Weights of a small GPT-style language model, trained from scratch on English Wikipedia.
Size: 12 layers, MLP 704 SwiGLU, 59.2M parameters.
Architecture: LayerNorm before each block, rotary positions, no biases in attention or MLP.
Training: a variant of Muon for these matrices, 903M tokens, 13772 steps.
Each number is 128 + 32 x the weight over its row's rms, rounded and kept within 0 to 255. Layers, rows and columns count from 0. Numbers have three digits each. The size before them is the row's rms in percent of the matrix's.

# layer 2 attention output (transposed), 512x512, rms 0.0373, rows 259-319, columns 448-511
096:132205151165077168170138160151074169122139098101193103128119127147127095143119093114093103103132132166126152108140094101103188112119149124149146133134144096063101112187121081135094150163139108
100:103143127132072134134145125098093104189178163128080133117139187078135182116105068146165121097157114093107098119112164100105134139140084085099147115121205088137097106129170191106101165121141091
096:095087139128099115105210115103121142136149108131150128167102124080129113163175129158146066083096110094139102117160085142113117130109133098105124099126193129155155115151117171155135167154133190
102:095155132115092152135109130110160092076154129125170108129138054128141140118102140165132152134176183112123131150165115158107124088103184117135143146164145118142095081142124148148082126072135133
098:183113151142143105142123128144157200186118137119179085125163139075093084152117117135145168134111137134123100178156123118121119110119125151165141122149127104193098112079106161115166135170142139
095:087183152119122106077149117072107183151163124081162075145062147130093160112068096147173137149193134111160120140157091173119141148119144178135078125114140127129121158078119094090123097116121112
101:159173105181093122118120072117202143145226113103108132144162067166182107130152125092164134107155171115137178094176089097107093130078113121142130132131103154142154144173150136134156165128107136
093:101140120110107077145203105147143163130168181096141133166108117078147212167169141175146201165112160170159148097168157149204102161101103148150141129129121125113168091188149071113153106184093072
093:132060164090135149146105157144151144113123169138131086109212121207127157098199115085120128112119143158077083113132146063113100103102147034125093129147183087062145096095122157135086079113179151
097:121112142112126152137142132179138095126122190117136050079169138108178079151086069142156142149135064082137119117127148119119119123132125112134055131096118141094033152165137074120086078105129206
099:135109121113101140076139144107101152180110102148160098148105119165139154149174146140153139100095132101144095158158124163113179053099059126106092125073148132135109139086127112070084125127107114
098:142152186054126087111075155053188109103173115137156139102181116136142080116121127051130156125184118104136084113133161157117145094080083175104182111134067095154138172192171087135116088109110154
100:114145154151155140132122152099148138124148161164151132104114130124137153102171062138105200098099139151111205146141075146158156097186158147147101142129111149076156111086103166133075124063132173
102:102134113099123115175154096151130144156102113155104113154108155146159110139125153151182182145047099135202132140099123103097132097121109173122148174057090106139120150070102139136201105125103112
094:135193117093122180134118105154063209136180163106120139141093104108085146166038130077147112142170147093182111175039164081141154129074083162123160139137125113188083108094180115097074133139154120
095:095100080128143153159106101180167180154167177107078194158136110127149101166144080122190143129131127140151153138111144115112148083087133175133064138160160154101167180132101174121194117200112129
099:129141179152112143140145116104125116136114154120164147122127159168121145094109093115161149151179124108140151144052142126170116197116139104103114141122086049114129093175083115113122104110142176
099:068088085161121168061145172131109136126081133131143205113055134102125162144167171150103227146131166161101153121115141143109120087148094158170153187197112152122129071121128138070130094132011130
098:110111098093071065113094089139133093178086161090143112152119154143097180106089121124141120134142069170108099107165109136113074131120159080104169146145106093079117127128128145139127064146140132
099:115084127145090101111102121133117092093123203014149137136126144162101123129179125093131118179125149102066093083132187132169161140072165187093160107106149133130143155204151101092169123149144172
092:137126091124137145162179095169130080126156123118092099123096190127094139223123169124117094103145093160139140119073116138098114184145153134123098092134096141129135113122122152092134118120128133
094:102117197159114074135154159174170101085122191144080159159118157110171092172110131145156121119151117127119088153100147098178141171143107104122152146142139063099109148167157124158166109094082138
094:140158162107103149104085177133024113110136131139149161145117212149120143158094093147140106118089155119125117142135119166119093101140127177108107178113136163153089178156115105122118116208134103
094:087117107145178151145062192159103106151066131210157093155140169146137101072167102039104096145177117177111139126133156115158193135139117146138139077096094156091161130166136156072109179081163078
097:125127073132110217174090102194125109144126083126136103125134188144109070126097169147178177075117101159087117171109169076136114061129086105115140100183152119109113205155161135132110123129085117
097:107083118039140143136142137087163150145094138205118180172090107174136084180149179114132159111149154080114101135163106146144135122145075113104094078106140152157157182133136084087106125123106149
098:137068128124131092139095121145073124138115077106120140136097140117184071148101155133102089105122160173113186089141111167140087101127123145061100116115106149166183095092132164124119128087137130
096:096119109143165140149112113116138125126119116117176163129214158162119137163125107110124186105142106111137123177141141155148115154133043124138124131094113199113129138127147130152124107128092163
095:119094140129106120099110108114210160174189159116070167187119136103126102118119158156086132115138130138073114038150099086110128106106149058166111102064189129142091139145075155137097124121145140
093:102150209084133191147113091155138105105133139122094134164146134085100074105167139121100123150063117059099207176119097127171123108112157104143147117157141098090103194145196084124185138134098191
100:112092120152158111121166221070165131183129109108153098071102119114090131128037171127126085121142135062135086132101116127178120129114104123112130115145102125114104165110096141139109086133142140
093:121133138131157115161166113161109073069111126050125176148192113088164127096142112135124090115175150164169159090114088116066092186132148118157126129115206154124127131134144119134112144132032057
097:111153106148081151129135122119162118070092133195083164151087098140164164248074130160126145152102157150117117118177124099213093112192152172100138119146142152105176179118157124073118143108086076
093:155140126108072142148095114158109144141150078090064144155136195137112093127107158136170085149113075140141112160142100103148109186117119116143163173138141162097107122143132120148142111107148138
095:128149118162149084190196133145097090079124136145149144103144159146147182122117168185179189176080155193123169081101137151152149155139098083113137113126177152140106096144091131102108150176049047
095:134170131100090095102066131158091171047098165172088122139133143142185151157120174104147120134169135154106061082212158097121117071214145179136156111122114128140147133161144128163200170152122159
092:140096135146148176111126158153135102124195084110115136124154142099180105157068186103177135128034095179166131112095126153164164141146125115174093114121144126191130144122151118103119153164077193
092:125083106119117123104157166101099144156079129128153103130142154164139191156112161107085170118159174119088129127116121147139163098077102116146191095079138091083133086100193133110092136123139163
095:136163107195069209195127083144155164116177172106149116072129119136152130231144112106134104085099139059127105152109122181127147116154111077146134165107156106187095162125135134080127125113065083
094:126177146120143141166111154089206147209141138107098092168087134136098122152145126135115149144109130132177143111156151151123165141120088116102179179111131144141111172153130126155109173112153182
093:150149066131152124163125127126125145178095117103074139099088143145218185173125130181085075043152163094080136154161090098124115111126168124130138153092094163072106120145124171090163177147086143
095:107066122159150122112112123146148127129147114152148108150181098114092153083103126117082132185153136129123138132113098069040099042165109173171177144146100129141063099104152095145173105151109136
092:150158138140176093163100086137076101139168113138108149122087145109096117128170114124077137112171124141202105076122122151093145119205131125109103157141117182120148143181114082130141137099129191
096:158141113115142142158089139104126119137134116071104193103055133131154139162135103103079154075166102111145127068163089119101139131077134128140132064157126094088174095094148149160166075102064155
098:074104096092162142132151102121146118116158144152176115075114121113160127155082113120125158086118108160181083163147148114115114076124143142126175152159134161154061062178173177111095214121161142
096:146146164121125118120134119207130127069144142095091162115123143128127138110140136117086125164144086166184116134114128119163182134090096143088168136131123169114067193122109135137144134110066168
094:162126141144146094108119165134123110160100159082112107113112116109167143130165155124160136105090111120178154140173159094143124121122090183138099139191130124169097089113127135140151173111166153
104:124172174199129086081116086125182130170113067147085102070138100121168156112131086142130142159105077153152118137118137099140127126100127127109170108121128098154138191151103107133144124101101136
098:147128091091177082114154083179185135131122159136127147158125148117133090082071112165101123122194119142117176127149160117193174114094127050143152136158200064196101067140129090189151116099155163
096:149143136144128139133103152195182109141139129154183117097131094091107134155148102095124172121152112174144114101118111120094200173129116126086113176140110107125138126118087141087127066144126156
095:162111115126160142130103133184112124124133125125058093143119169097103111126189111084209161084127094145116104174105129127146094116089077174102111073087148059120123132117098064115159112211125154
094:165052088162125148107137120122117129168155159154143145091088132157152072127131154177109154119145156120109177156178159131078114109134158110098130147145161155076118059086134132155124127157116139
096:098166121095077164190106105092107127125123152114099156103093155155041108152176145183176133096067173144080159159176117173092142106108177130093109075142108113131139126139125158070108111133099104
094:147162184076130089189125120159144064160146123162136067157159116141111147124146086105094146149077143086143143127135205125144146164131117061127139152140151116158124134136141082198144167111058129
091:110137172145158140182056092107143110109154182128135129173168079076125202181165151081133151120107097136139139150133165116139079111132125093121118153149174164076195094153178076107114078108090156
095:152169094141095130126134067184130116120132121119162141132155067111112131184105169136149155134150094143161116132200117173111092121129086146104113146084190097129097169108084171112119135070133110
091:162094093130131135117106136126143127157141153122156095111165150200142127112116123087134124131120127141074138137136163072119171216092154159093155075162168169150160099137179059130041176131093097
098:150155125094142162076158071078119171175146122118088153136127096152159150117114163128145044180101122154132119171162130148108112149132101176130123137142130144157142152163109085118075120106149101
097:086107109135191159160140109093144067165113131093127152124108139086123076154167124136102144144091076114082158106147101163120115087137164160113129153092122173116130137148179128113117212130156155
097:124140147088156150123162150120163065197127153174084088100144122167109093095103175115197115144026151122112113175167169130175092158128102076153129169087173188187179115131151105111071157167164105
097:108173164134119132113130106088152130145121136099092112122093143093130095122126071157170184094124141088134100050125122120118109104129083139155156130070098135172112167142133123206185159109168184
# layer 2 attention value, 512x512, rms 0.0408, rows 260-319, columns 448-511
105:160096080080181116131115119156131077135155161147112155139124061208112146180148163051184140191123128175122099130114116169093154126136125156111134108099092111140100144156105182107099173116108106
099:134135110097133067178109119156127114086110104154121095122090121136114137179110128130134133127114105145134144187164101148173166147109077154121209161099127090082079092067105105131140118135142127
105:119170139117080103153075151157136048122159162120140128148122100080211107091140112081186062132156132134132119168117134155129142112123133137151108146144183152176134094086105140122161119166104149
097:110168100147102168116107089086175098099142157141100160143103102158205080122176122171061067146128151164133145150122190141138112148172070117163139103107126115080142163135144114157076153106129093
089:100179100137129138136152135092118092151115135057119130130085128106107143151110089128115134150164120090124172178163146112118112067163126172125103127068134098112129163098178147096129131109110134
097:159142114154175154133089142154158137135126190153085143186083116170150097080140122081175146086160132106118144124209096159098105082110138149112121117155115130141205106094166086128138136092154112
094:100170082114115088162137103128087144156119123102126157200130102197136167056119075136125173106111148067108094078096122161101074105133152132157159091174192130155173100148125155161161144118185104
097:141193140102084129182094149139121132132125203158125150075154161124110111151119170190099136158115136137143102150126092145164114130065149155194081072120068132125099152138141113138135150150105165
099:120129124149048160165157119137112112124155108124183102116099112061148109090073175194141143109126075122085129124191129095093115099139139118162107124132124104086158169147156141055128099142131153
099:104145157125124202069219091152096087084115100144087075130124089079109106140075110103093092137107126169148162120112083132187165133157166152112153134120089155092122203098137099123174156148094120
098:127085111116109147168161149119123121122173126152132135172124126140160131135137144101124099107111140100158137103230185149208118174135168114113156142116122175119110170156061146155123087128157111
098:129120123089119128110142079111096084065107154140105117129170099168096154161135169170105150094125136150172138191132093133105122135169085178095144165132131164104177154073138124103086095131148138
100:127134091161152139125123134111113103099122083142144164123172151110139100097153148107128114101137146078150095116175120100108168150157159069135149134118129127138140088086149147139212088121143105
098:135151140130096138131110129146169104154170139168134131115142136088132154191132141176080172107158162135141131166144148135204116133133108161084056090107100132148150090176170152127144190112087080
095:130167169138087102163150182116139139107090124075128153118152136179118157100142084087154102128147107100122142157158140105112153135084167052148133095114035143141125052175135084136193113108174119
100:079135130104182142094162083151124125097162145094111085177136121143165182169127168146166122089109136159135107112044111190102166122140130127069092184108116109129152113123065185131107122118153099
096:112141120140167107205170101108111100175091096160163105119204129090122143194130143127152083190172158157145092137157070080138098115152155141136136177130155147119078140082100153093112136142081132
100:090104108143196176135176124103083163179102135108135052130166087210113114184132160123104091152148168114152091119100151154179145087106177076107140145128134119149183162111159105115134103140174099
102:176149149127128124138177088157084102103092111071139119132110115151187122158123122185135153103161105157091126070066134166103111140106153149126097137112152122124102132178126113147078089146116091
093:128136177103170209110183168142122067174116137110106181083175134125118112156128122118087105084105079110115138110132067143121138094108123149140102155122098154125163097113173185109095097116144110
092:143116124097088140115136149081132111106157159126192139167084157147237181142095124114169123145108086119112038120098116116140113107119152203159064163153023124098094094131106147133177126103150165
092:088152109144140155133073135146172143141092162111138092153093104145125142097111083150184119107119182106089173142082143156141154122154106130218116098064179106115104100139125185094167129074126129
096:114139158155135137074119101200149124170196116086103194113164143108168158138156142160071123126116120191207099141119187110194170129068139090079096104098147111112147129147166095089167137118124105
102:108156151130183096101084142176113098098142164083107158127143167086143126116109111136032142126124135113097139152182069134165082124128135082137148177177100169118122088160112178128188171148132142
095:115102118147124095072130117064084139034189159074156062169130137120144105107145055141161138161153111125128131158117052132080147111161149141116170112097137125171141104072109137123119122192170146
096:109144134151124129162111171068099128141094114124127121086095113184183157179112114114141134164136078135155136143202146131115127111144109141172151113157148175101132109101106155089131108106105098
100:123119147114091150212196164121118141156161088064108162130094119138093148143071117116151194123097117154167132164104100071145091112107166093091146147085106107175124106090171118111122130123131194
096:108045162079136151121124168178081131077094108092145095065154180136081173145114159095103073200143120175140100134148100127126165088145120118168151143196083080137149096124066202181133122072060155
093:083214123116100134091125179130119133092110121192134106117175120174147132112103131142070121072116156067153136153087153142141197100077120165173157133193096153126084134159108093146159152115156155
102:220162122132123072079197112103120134203178127125118124142129128121181117153120119180111111085123125090169108100137144091154155135153134149077136169097125142139146102138121169109106091119126124
094:099097149163082131153122126079100097154147127159093091103130086149132161120073091119132131197123125091113070155152171157137174172139146065175172124104152167128130088154174066149095076146160134
102:105164157149121100105119121105104089091102113132169152079195169130082157145099084110189190104112130092171155133096156148115154118164084185122096129113164078127126179057110032075147151138088196
092:097185184121162059157138141134185105098140122173133185168123128123161140154162127110147125102167078153107128138102117086053154083085123123149128111116133122107119111132181092147184094092138176
095:126087074138137143089099120077146150102086118091113143113088161119128150106169176102115129171143114122136060076064058124085162161139184097138152115160157108184115168153126108125131120108183096
098:134155124123104101160152164146152132194180126160133154129168125096133075036102176143125153179168218102120130123078140156179174088078144130167097113077153150156171169125155141175138133082110109
095:122109164167162146158093150085085153104156176152147126151124044108139137129134147125093083137109127165138142172108079150177196172048118118157116118122124120138055095140155126080140082168126082
093:187126098104131188181130124098127084185098138085087132132148166107155154114109117134142134086181132129105118053091106143167194095137090180108132080133139118133141080120152192100120122122155133
101:133115136159169069088108160141127140135111158178195139087159164171137111153051142099163093130157067145076094160111150208111130156103140156096176145153130132083133162150121102128131101112126141
098:066171076075147137137076083146129120143097134121111124145110115087092118174153172126132146119122123101051065137175126183047131137140174114130071176174079106096172035127122141107066103131108182
095:094129164116087161125141106110143175047119150111114111082126157121150157073116126108184104120098114093123077125154126084080140151107103119150128150150142085137075174118210086073082105087171155
096:123080178127083179092104112095074076137115090150205083150106090161110149118134078165076181122068117088114123191134173097124094104115173139125074148085176142166172127106156092189102055095109124
093:179129138176156118075104123149124144105131109106082145127101155092136121127112137119150104095125175144105161088145139159129116101148160187153158128075094149122115129172111085151101072116090147
098:078084098165111091102159072166146064096156130159112145165135117153122106116140122147113124171063090134117175138172078081110110166129052092129173101172114172144107118165144093130086124135173154
100:081175134142118140110140085159071147148140132123107066127109146145155137124115140149159158095142117148126108157084145107181166113108109139081155139129113152105175165127114109156144142120111124
094:128124164152141119121129172109110103201105173211165217123139144130235101078153107126146155174121104148155150161071102073122120051177129093105087159142102149104184126099119166094114159134079125
095:125134127088141156174122149113148146120117167140154125157124159178116134144138083125126140162116085167158114142091113127102140189151100194123096088104097124160167063134120136101092113174079159
099:119121090175104126142150121117140120091112118133155088148168122127112110125133133122163152108150105103122066065162082124106142130158123114155116098158090182057102117176141171123117152105098170
101:107140070187155145072077053170113190137165133110167124102083159120112133181114116130145157129113103203081052129104118130189141173122183164161147127152131196131090145112124137166110079174158069
100:133112147147176125113124127090123130125139147181144096127132110158105082107075095173151121106189069136100099121129077076218105152073104097194078131121088037137083134109158111130106102168085119
095:136084142111155133153117146117167084132092109102119172030155115134122130128103160175123154112162174150164084162154175146141131115122138174128136132093139145079122111105126142152162120095152154
093:147166107163111104095177064144081154158093132156178114110168106096159167090152187093102135217076182068160093171149141116181110151136103100133145099073107152129116130159087163104119121141188145
097:109083192158155111137125147139112112144095114096146110115128136158109129178138049111086127113094111131065144147196159090124152099136131152145077144138156113107089176122073210109118156083126148
098:108169133104082122174080095116135179111125183122143145137180186133122074100089162075154105070099177116098166100120129099111162115196139149103110123102101145137127161130142082212133110070106114
097:133137118103083161127120143140117164054130070160160098096140079097151128153164143087111129120055151153150117104118182100166091144133172143110172194109157130152206103108164126096135101106134149
096:125102160154183187146149110111083117112126175147100102192128105113099132123069120144137136197150129204187172125178154113109111146091143148148153129233106161131155078114091163101165137142169160
092:102173164076081099150141165143119199059150131161149096143128102094152211121167173120134151115159137148098151129164162124120143172154131117112143189152169142176141160117176126118150159066151187
101:072118181069142156170111107165168160094180203143121139126101113133082129152149087118099167189150139090111083093186119141182087109159094143165170097100103097127137113108111199140101152092120128
095:182132041153150146115159102172130149170152147117142155137082162097145124129107091120089186164119135077104135101090179110145127168106097126103103133141179094154086095161139064082156081129147214
099:126099140118098099095151120133138128094155114180098122083109079158105151103086173110130129158104099178150094119129111139098101113158075114132161127151116139120142086104165127130115145092091132
101:153141117117119199142129110205073119126121136089145119165151137162121139067201071130118132175067097100111127114096126098109156202175095109156103083115108073109090133122170123119141161148060074
# layer 2 attention query, 512x512, rms 0.0535, rows 320-366, columns 448-511
085:062194153169120062124088159169175128158154091146109114115140146109085162191136071089086066178127094111130129174144134093104147105118173140079150153131128147190106168123102136160124119136177101
073:104135108082113136099158111132093123122102125139134146093236154054125086133133146097168189150130178130132146088140124132108144128142114164088043116103200120140100128124083104063084137134087073
071:139115110140152157108176094052116090071133136130098089102114159154142116104146136070113178024141079082129091120072156182113092178161111112152115099171139120131068181097114082172100120155126160
081:126109130151161167116123122149142161084149105114128078094154091128113143112163168114118204135104174168120060027149120185148143107137116154164102132140120103120114076135156158127087116116150123
077:163112134079058177153145162126125076133126179169116081121074069199114106157130146146114093178149108106120124119111172160130207134115114114097081156162073137109203168135108155123151118090116083
085:089116182168129101154065127081110104110146139175152142147137105135113121082161104105090125148151141133167090115130138088135102096132106134109130141173167177104117193103096170090089117097130152
097:094097123127182209131150159070084120098090109150141119110130133120143140118128095146112154129101140100125072140132079134166146104132122114124057138129158186079139123083139125113129111132091190
082:170156081112152116117164043131160134143126119081088147169098104138134174078103117173159171108110116102102111105130119107128148181111134075152150158140112112106133126172132123202120147132081102
077:123148173121192134120132169095130132135112101104110114093165122042148142127101148105112115106125076114138129159123109127163128078129089116149116089105178114141072087066101143118097127131152153
073:142152159132136192147136120126088100122125141153124136094122131082144119110106127071124138119109165156121115084127137122140104126175173140178117104121131188139123156096128060144063121119087164
090:169186186088132132118082135197114130151112117078061103136137202097133123094091134099176055100149114202163158128150166131115157076130141126162152067132172062178072126142116121114068177105101186
079:124122097187133145148133132077097126142121194176143074101137112107133170109125178105133173139094153150166114081114101164123104126157153099111161111179127186123123058103135091158087064131134150
084:156150096120225083092122116096066096153101073091107068175092140093134182091117128121086086172162091191158142117127157149081102118158172156159087098147155151084099140041118111138112143150096216
085:103056096117135118137179184119116121135111133112117139121122131146087093134131074098129173108147163101127056133116125088176107136100115178138077142092123173035153055132131109129154080132130188
086:106071149174103139156135139107129150101134169117143089160142172161163085118126082110141187148136169160141103139130133088105153131163096122073117159145172178102140074130181100090163088107154077
084:119160159086207116141086100186162133169110157136124118139155121094127135103132150113159134089137154141105125133141153146120049144079109122166179115145146039175091159121124110186101144130094117
082:175186115133147138115106167162130118119135099093096120179138127162098135110120135164130103030209082117139163121141112155167095168093128088162109158174102155094123149142129147117138083103131108
096:148139137103120143161110153138160123119167102080099131110108113122127149148086107164164163094100084154114095111179107120109147145149123079137152120119042016182076191171153184164173140105120160
078:095125175137127113107143104158204171168144125179110171087110186152077150134108127141128153114069126110093103135100112151128164203085088102116091130083143164046081164167069133126091190086127142
083:129137149187093122159122146144108125181146119139134158108115121157162131133111133141108065149128135103157072187080129069102164122109065111116128155145141062112133103138092094117133143148131128
092:093224110112155133131136126170180148113108096120109186157127142114122116094090104147141122098093108149094123055115144179112154148134136149172131072118147063108115110142152145147118133169068143
086:120132151091075149137120125162085121175148119111053156098134129131133194163113087116112147136079093102159124148186133139079123159108070087153158181100098078112100153113112136126160131124158119
095:177111150065159151195154147158192138148115150075044182117143137115077082115132129098119130047161170136140132107056124131136112183070077181100171143121111111139108175212101182152191146168097107
088:145090108102139128163144122079170147124192162076130091091123113127174144132151147169123157114153145125127085224087132069165105143141107126100081122142103100111129078095159072097127131119173173
099:087147087143127185130124099130073126104077177115114088101152136119123085133107082121158130134148163106119131178138099128123206116137091123122162103077130183173178115029106090117162143085149106
089:145145075164197109087098160146107086185057140108076081164130127123170093152152161105097154081127154145098157127113168160111098170130166137194153096117162112117070129145111061113093194239067126
104:090160141056128180109158166116130121199119078143155160161119073139118145179111176131117055150136141081098072124140141153107172132143065110089157120113144065128098118146121134160146184127110138
089:116123184082027120112182078122082082152108137164108113082138185135137154097165153142135172086067052062120135137147077115104080100111118126161138172084098204091162148083090111114060126154115131
094:127103107105078166193168183122132171092123128088127113092077200145078111137108041119165116150139163128094156156116160158133107139152099137111120142086056169146185158135155087047202132091200096
090:142089142134137117127131183159133148111145113097133051157136140150061109155054157082169090163153153086115134108119130066171051138113095124082121089099101095127135129158139145115122177142115135
099:109096184165117034120153091160126148114116106112121141170123093152184163122161162103112126113150127166124126208136136163138121146113185107106142125124066117137137141176093149147149027128153131
086:135194169137148176178101142115160126115105036135118164042134112109165147107125167147120105116138119148174051112093161186127115124199160137071116096126193063146122137144078117118154132147118120
100:049095093084160158103142103068148112107095077104095160123134172111123140149105130120139141130137106083095156133202104122135165187128129160107105105102108151086152134156129102083133151074106132
097:112131118125105130081093135068135114125073176160125128105190129092145193105158127141095167107159132136181160113163129150114135162130147103139107126115078109156093097160133145140138131135142069
092:169075125103098119121141133147122135150127126142091120142089115118170132145158124119099147157140111105104140177046126045185138133107057144153136108092145126121136116155131120182144098156168134
099:192115110174133195106101111179111152127127136088101160086157200097088159129135171133150132125173122125125165139124074152181139147141084200119130133094071122147109130079159144158131133181139127
095:109135140146147150111144120091148104084100163147173128100145062132085141151189101118128179151104164126124140097102128117107111090147109127148139112123152134093111171131129170152101091128112134
097:190149202127161125128110150145186111131161166093110151127091155148132088090134062098114103058196206150172137157090114076122153143133173157148118159167136116151098150145138109088125078139126133
091:092152174089157103104140131149129103114107109135144152155100133108173178114098143095150179074118149196140109112143055191077107142170174116102152083059101114154108067187173159154117136127144088
093:137131129109157166121085145117125101148125142104097158119132168077129151121078097140107196119078149131162122143122099162116105111147118179129144096106127136143078171135105093129095148196148119
096:113103128115129079125136051146125082105124101144123137158197134108148115172104155135122070142071127126126169166169088155179088098148141121152129108126134149169135135118135137092158181142143147
098:152120138164138156106138142172072154164127092088088175130139142101119176121131113115110153052107131125135126153125124094088150093100144090121161146130190136190117126101137129148142160160144163
096:108148095129081157174105169193173153154165111194077080110147092112141123093133151147073120077110167159173190165160183112164151134110131117156106166100146143130056123159114106098154119108151082
097:102179072137153123107180142131164139096112138161145135140043128091119117166108119094107143097145135161157101150116206109111076171076115173175112119152254217142158144116130139096083110157128134
092:102121181115094163173133114153179122158101150120154116094143137169147161168142106123146090144187116134147145150127162108145103175159087143081142145163159057164062157204124157079095136091125094
095:125056093105108075123121156051082086129079122201161161174125134132083059156074124120113123104108160114154135159156113160170141154103089123156131158157143127117158116177105137137111140129141169
102:157094153145124128108126080090080139138186140075160129168064132135130098102081141143149222158143144108157110134126119079146094164132116126152090164100123166085215104127164124106119106136122150
# layer 2 attention key, 512x512, rms 0.0546, rows 320-365, columns 448-511
078:136186150109129133164128139148118163141124082143106123061060122058105101190083161153090164177110117155139159120148093184136110131108159119103095134136164127170167110144187066104108163128145101
078:115197166131156178154088127147117129158130096076140187112214203105129111094171115097187097113144152135125150108097153146121078148108106087157111121127168093139141195117132102141134155144116147
077:125123141138120146146127073127073155191140126062158118088180144127172130139108133169148127099085150147097139122130118143099169143137178087182177159131111098148073151116115145127090118118101172
076:153057141167142172161066120182106138134110181112111104094131127152117199143145137118126093097177114142152126169125175135093099131081148131140148076133077102067100107126107171123126124134130120
078:091108128184136118150135148121125113085094107173108070172141151178093100113145094087091103112134107119189090147122162104150145134141105126101117109111108129125165105137090109113057118133164165
084:073093105172135119105111139113089090122124138176203087108204158074136139163118163139206144151076160163162102171064161136177181193109122145114157139079135181115151113104107070098091132112141145
084:105112084156144124155088178115115104170106111170159051092215102129160185095086176152132182178155130139158105119129165099138133172119110148129115130104150168105112141154081099072146152099077110
072:126169120102113141118154124192174129107120128084140131154128125140122102102106084113089084132195088084130099153178077169085097156124142131112114092119064125148147060154162139111148146112179107
073:167117146086192153186099140144144166174063179075118127109122201084145155108091095122161123173155054165161081184121126108088127155084074111064096117102144086129082116105116104100054130089101102
072:140211095077148172150089163163163144131116134120130136150165118098111168045112084088140080080106081124135132146140206121155044091081186125108145125131112121112093098120120204087137167166136097
087:115203159071221158174106117157142166184153154133032113125065161106086079090105130106142075086138117097108158126175082107103149217099106191143104122152083111139119124145156151148121090109169155
078:173077133133199130132081127103095099156136171125099177146115140086063135123147116164200153141150102117112155086141092109175081099097094118147147118141110156139096123142107147148102183090118146
073:137142117064198125109075128150153144174133143061097134152210176099100184140119154091127116161149133212150150159133112156123093140169139114140110203121137092135125090154116087148104122122117167
088:177073110173133098115073162171159079118107098156127117156128077115089114146166131108167163149106127152114097116140133112180091137176100106079120142133077102093169142139041148126123109112103114
078:123091099153111092071100136065151116096120114120131176109162105124200093181103128175146176183078159172216129107107186082134146074107139099074182134140143169135135124097087089108132069134088123
079:125121121156104143127116147099118085112132137126105140155108158162164103151182127073105125100164135116163158141129107170104180191143129176191169175140158110173119131100168168094153100153155092
086:108151080086126167075165152131158112101120074133122150137100129131083101100143094105125159086191079105118100142114111130091074169157102125094151078191136119157124140174113143096169130131157120
091:129059182106149134139145118126142118121103158131096159127108085128136139146113157078121120084099128079151169140166058091120122203149123124129095083112097123113137107123132150064136123162163134
081:126109106077196122134116105158096129170136120117130158135112228086108160093119147138143078164104102089086156157153094126154092092076052133183124086110102082074093104163107150104118116111102112
077:166126093136148116119101147125115152126070120104157150147082098111192168104087081147141083124199127196084133086154136111129051064119108130134116176116090154141109134137146057106126123114146142
090:153184102118112139126098128168115068130139110155076149138130131144074137140135138124167126139129175100109139161101106130122181192126124203139115204111125112109113104139083054053134125133153093
085:128155127139085160143157172172065134106111137113117104109147164145082104131097155183149083100115143075107111110151117093139125147098143131104089149116157123097160136118151135165096166073105147
102:179118104135180132119082133205145144098142161104126193125100082128117128158103127094083092079135122123108113129138142103139135111142031060158101091110092090147091085120187136120120185065136158
084:167099117190179159089088152139115114119108113155120140105165091139151120138157156167206150165088122139115136143118156154166100143140179126171100217139132156077135125092110097116084124140079077
093:103140183158097146174118158048122079183128170124157093095111103149160107147095134134096108121067103050113118093095182082114141171176095124147139142121163127119199094126159126079144057147165145
093:156189123135141122180161139134177122132124146156131154115083191149127100148121089136115122159131167122118121170156114151136105203154077147162129128166099142105106110164141153112169125175095125
099:134202123138112146135126159139126117183116122156142025137161120065088147137117106174099145144102103148123184150122134205111140102105162127155128195093072171091075097089113130116144168112116116
092:140133161159132128236110126142079134157071170149142081124136158107147082187029139141155143132095138115129122083130141137129163136134149120152145097085189079159109121098166129146084156105146112
091:093111120139127112116130077099094173106097154201100110137146142117116114156113141139168142089121138096107171122149112133135059159091123118137120117129119103164112172157145154110128092193102120
089:169140118097136136153179135149117075108128155118114146129150116103133126119143127129115082228167128149079077178142153154179138122160123137155127085088116103130137142102148163172081064194151139
094:165064099102132158146135162114104090136167151094152178095117058195121114120117098126143198120109148109122142124128050086119159139069122132081115150107123143108154102115216109156121193105145126
089:203147071102095145100145212122174128087161105150172147132180086146086141095093113101135111097122098084117123132067171067154119101162126159157158152153078146120138096092197101082083104150102128
091:116143069137103078143132086166098126067129122098118103119105095126143111104113194105128139124046165151080074170099153076073123109171146032139155163108129164132130094124099150163100105102143133
090:146132149097084090120150108189135188151119157119120115152084166160140141122098169150155176089104129122111194116118144119060116107131167109131140254152106147065135077157184111075124138112141180
089:074090107153103117151115138072141125183114103097154156125065116111122115079166143146132109119151134099164133144141103162160136133126159137148117138139127159116157167140125118072168096108114107
092:074125138084182120105102166096058113090158102072113131193157100144123093098136122125091108078127125138143148141102121167108163153070151120077152163198139161108164110092123113118156101148146149
098:154156100142145105106083118133132114154081079046113099124134194151093130120158177098097133095136143164062105131130117135107130044115126114146157157103139105131090133158051107116106150148129112
096:154143131096112134087142085136122193136122130138150158117090100156133091106127105190090151155214149108138121086192106177128155123116147141162092094162115124067151141114104135140081163184144145
089:122153112130167139162109116165116165052149196103119166134156141112110208174119118183106097144126078121076195150114123109092115100080079169139126127185136118161070069088127105149101083159108131
092:113175101112103122187112178107149152132150097112116105090184085115130081138181159198183089134131139128147073162140134146153089130140136093141125123138123143120122080084107171125132072211106132
088:116120123151180154179138133150088088136136139058131156135174112106113158097109057107136163104115060122118117172142145059120129154077086097130121118168128118143125117161074141159140167108120128
090:158146128104178132101134125116113185101137210121179157172020124112129114120110104159142113083135101109131102108131098089124131103172064091109180142084092110118144099160149123098139196137162111
091:100147139099097168142113138165124112101119127095131125111091136181067192142078115105148129099125134117144085056207137158091111113185161085173114161132106103081078120117175165056079173138130129
092:140131089152155074124168119113112092114122080102078141138116146156152133079131153147207182096130103129108122108104153105098172147140161128133162148138158139112128151149111109128128094130138101
090:196147110139133085158112209155102146109166073146094147090120117064115137156113076221153162110150103109106159180167117145157127137088086159123126129180143119184094092115171116144150113109128156
093:166127114168065078153123136123090134111130139142111109128169119135126108121158117161134177133137051150070091119109167088143138164075209156091151073122203080099077117127133124077160124139128135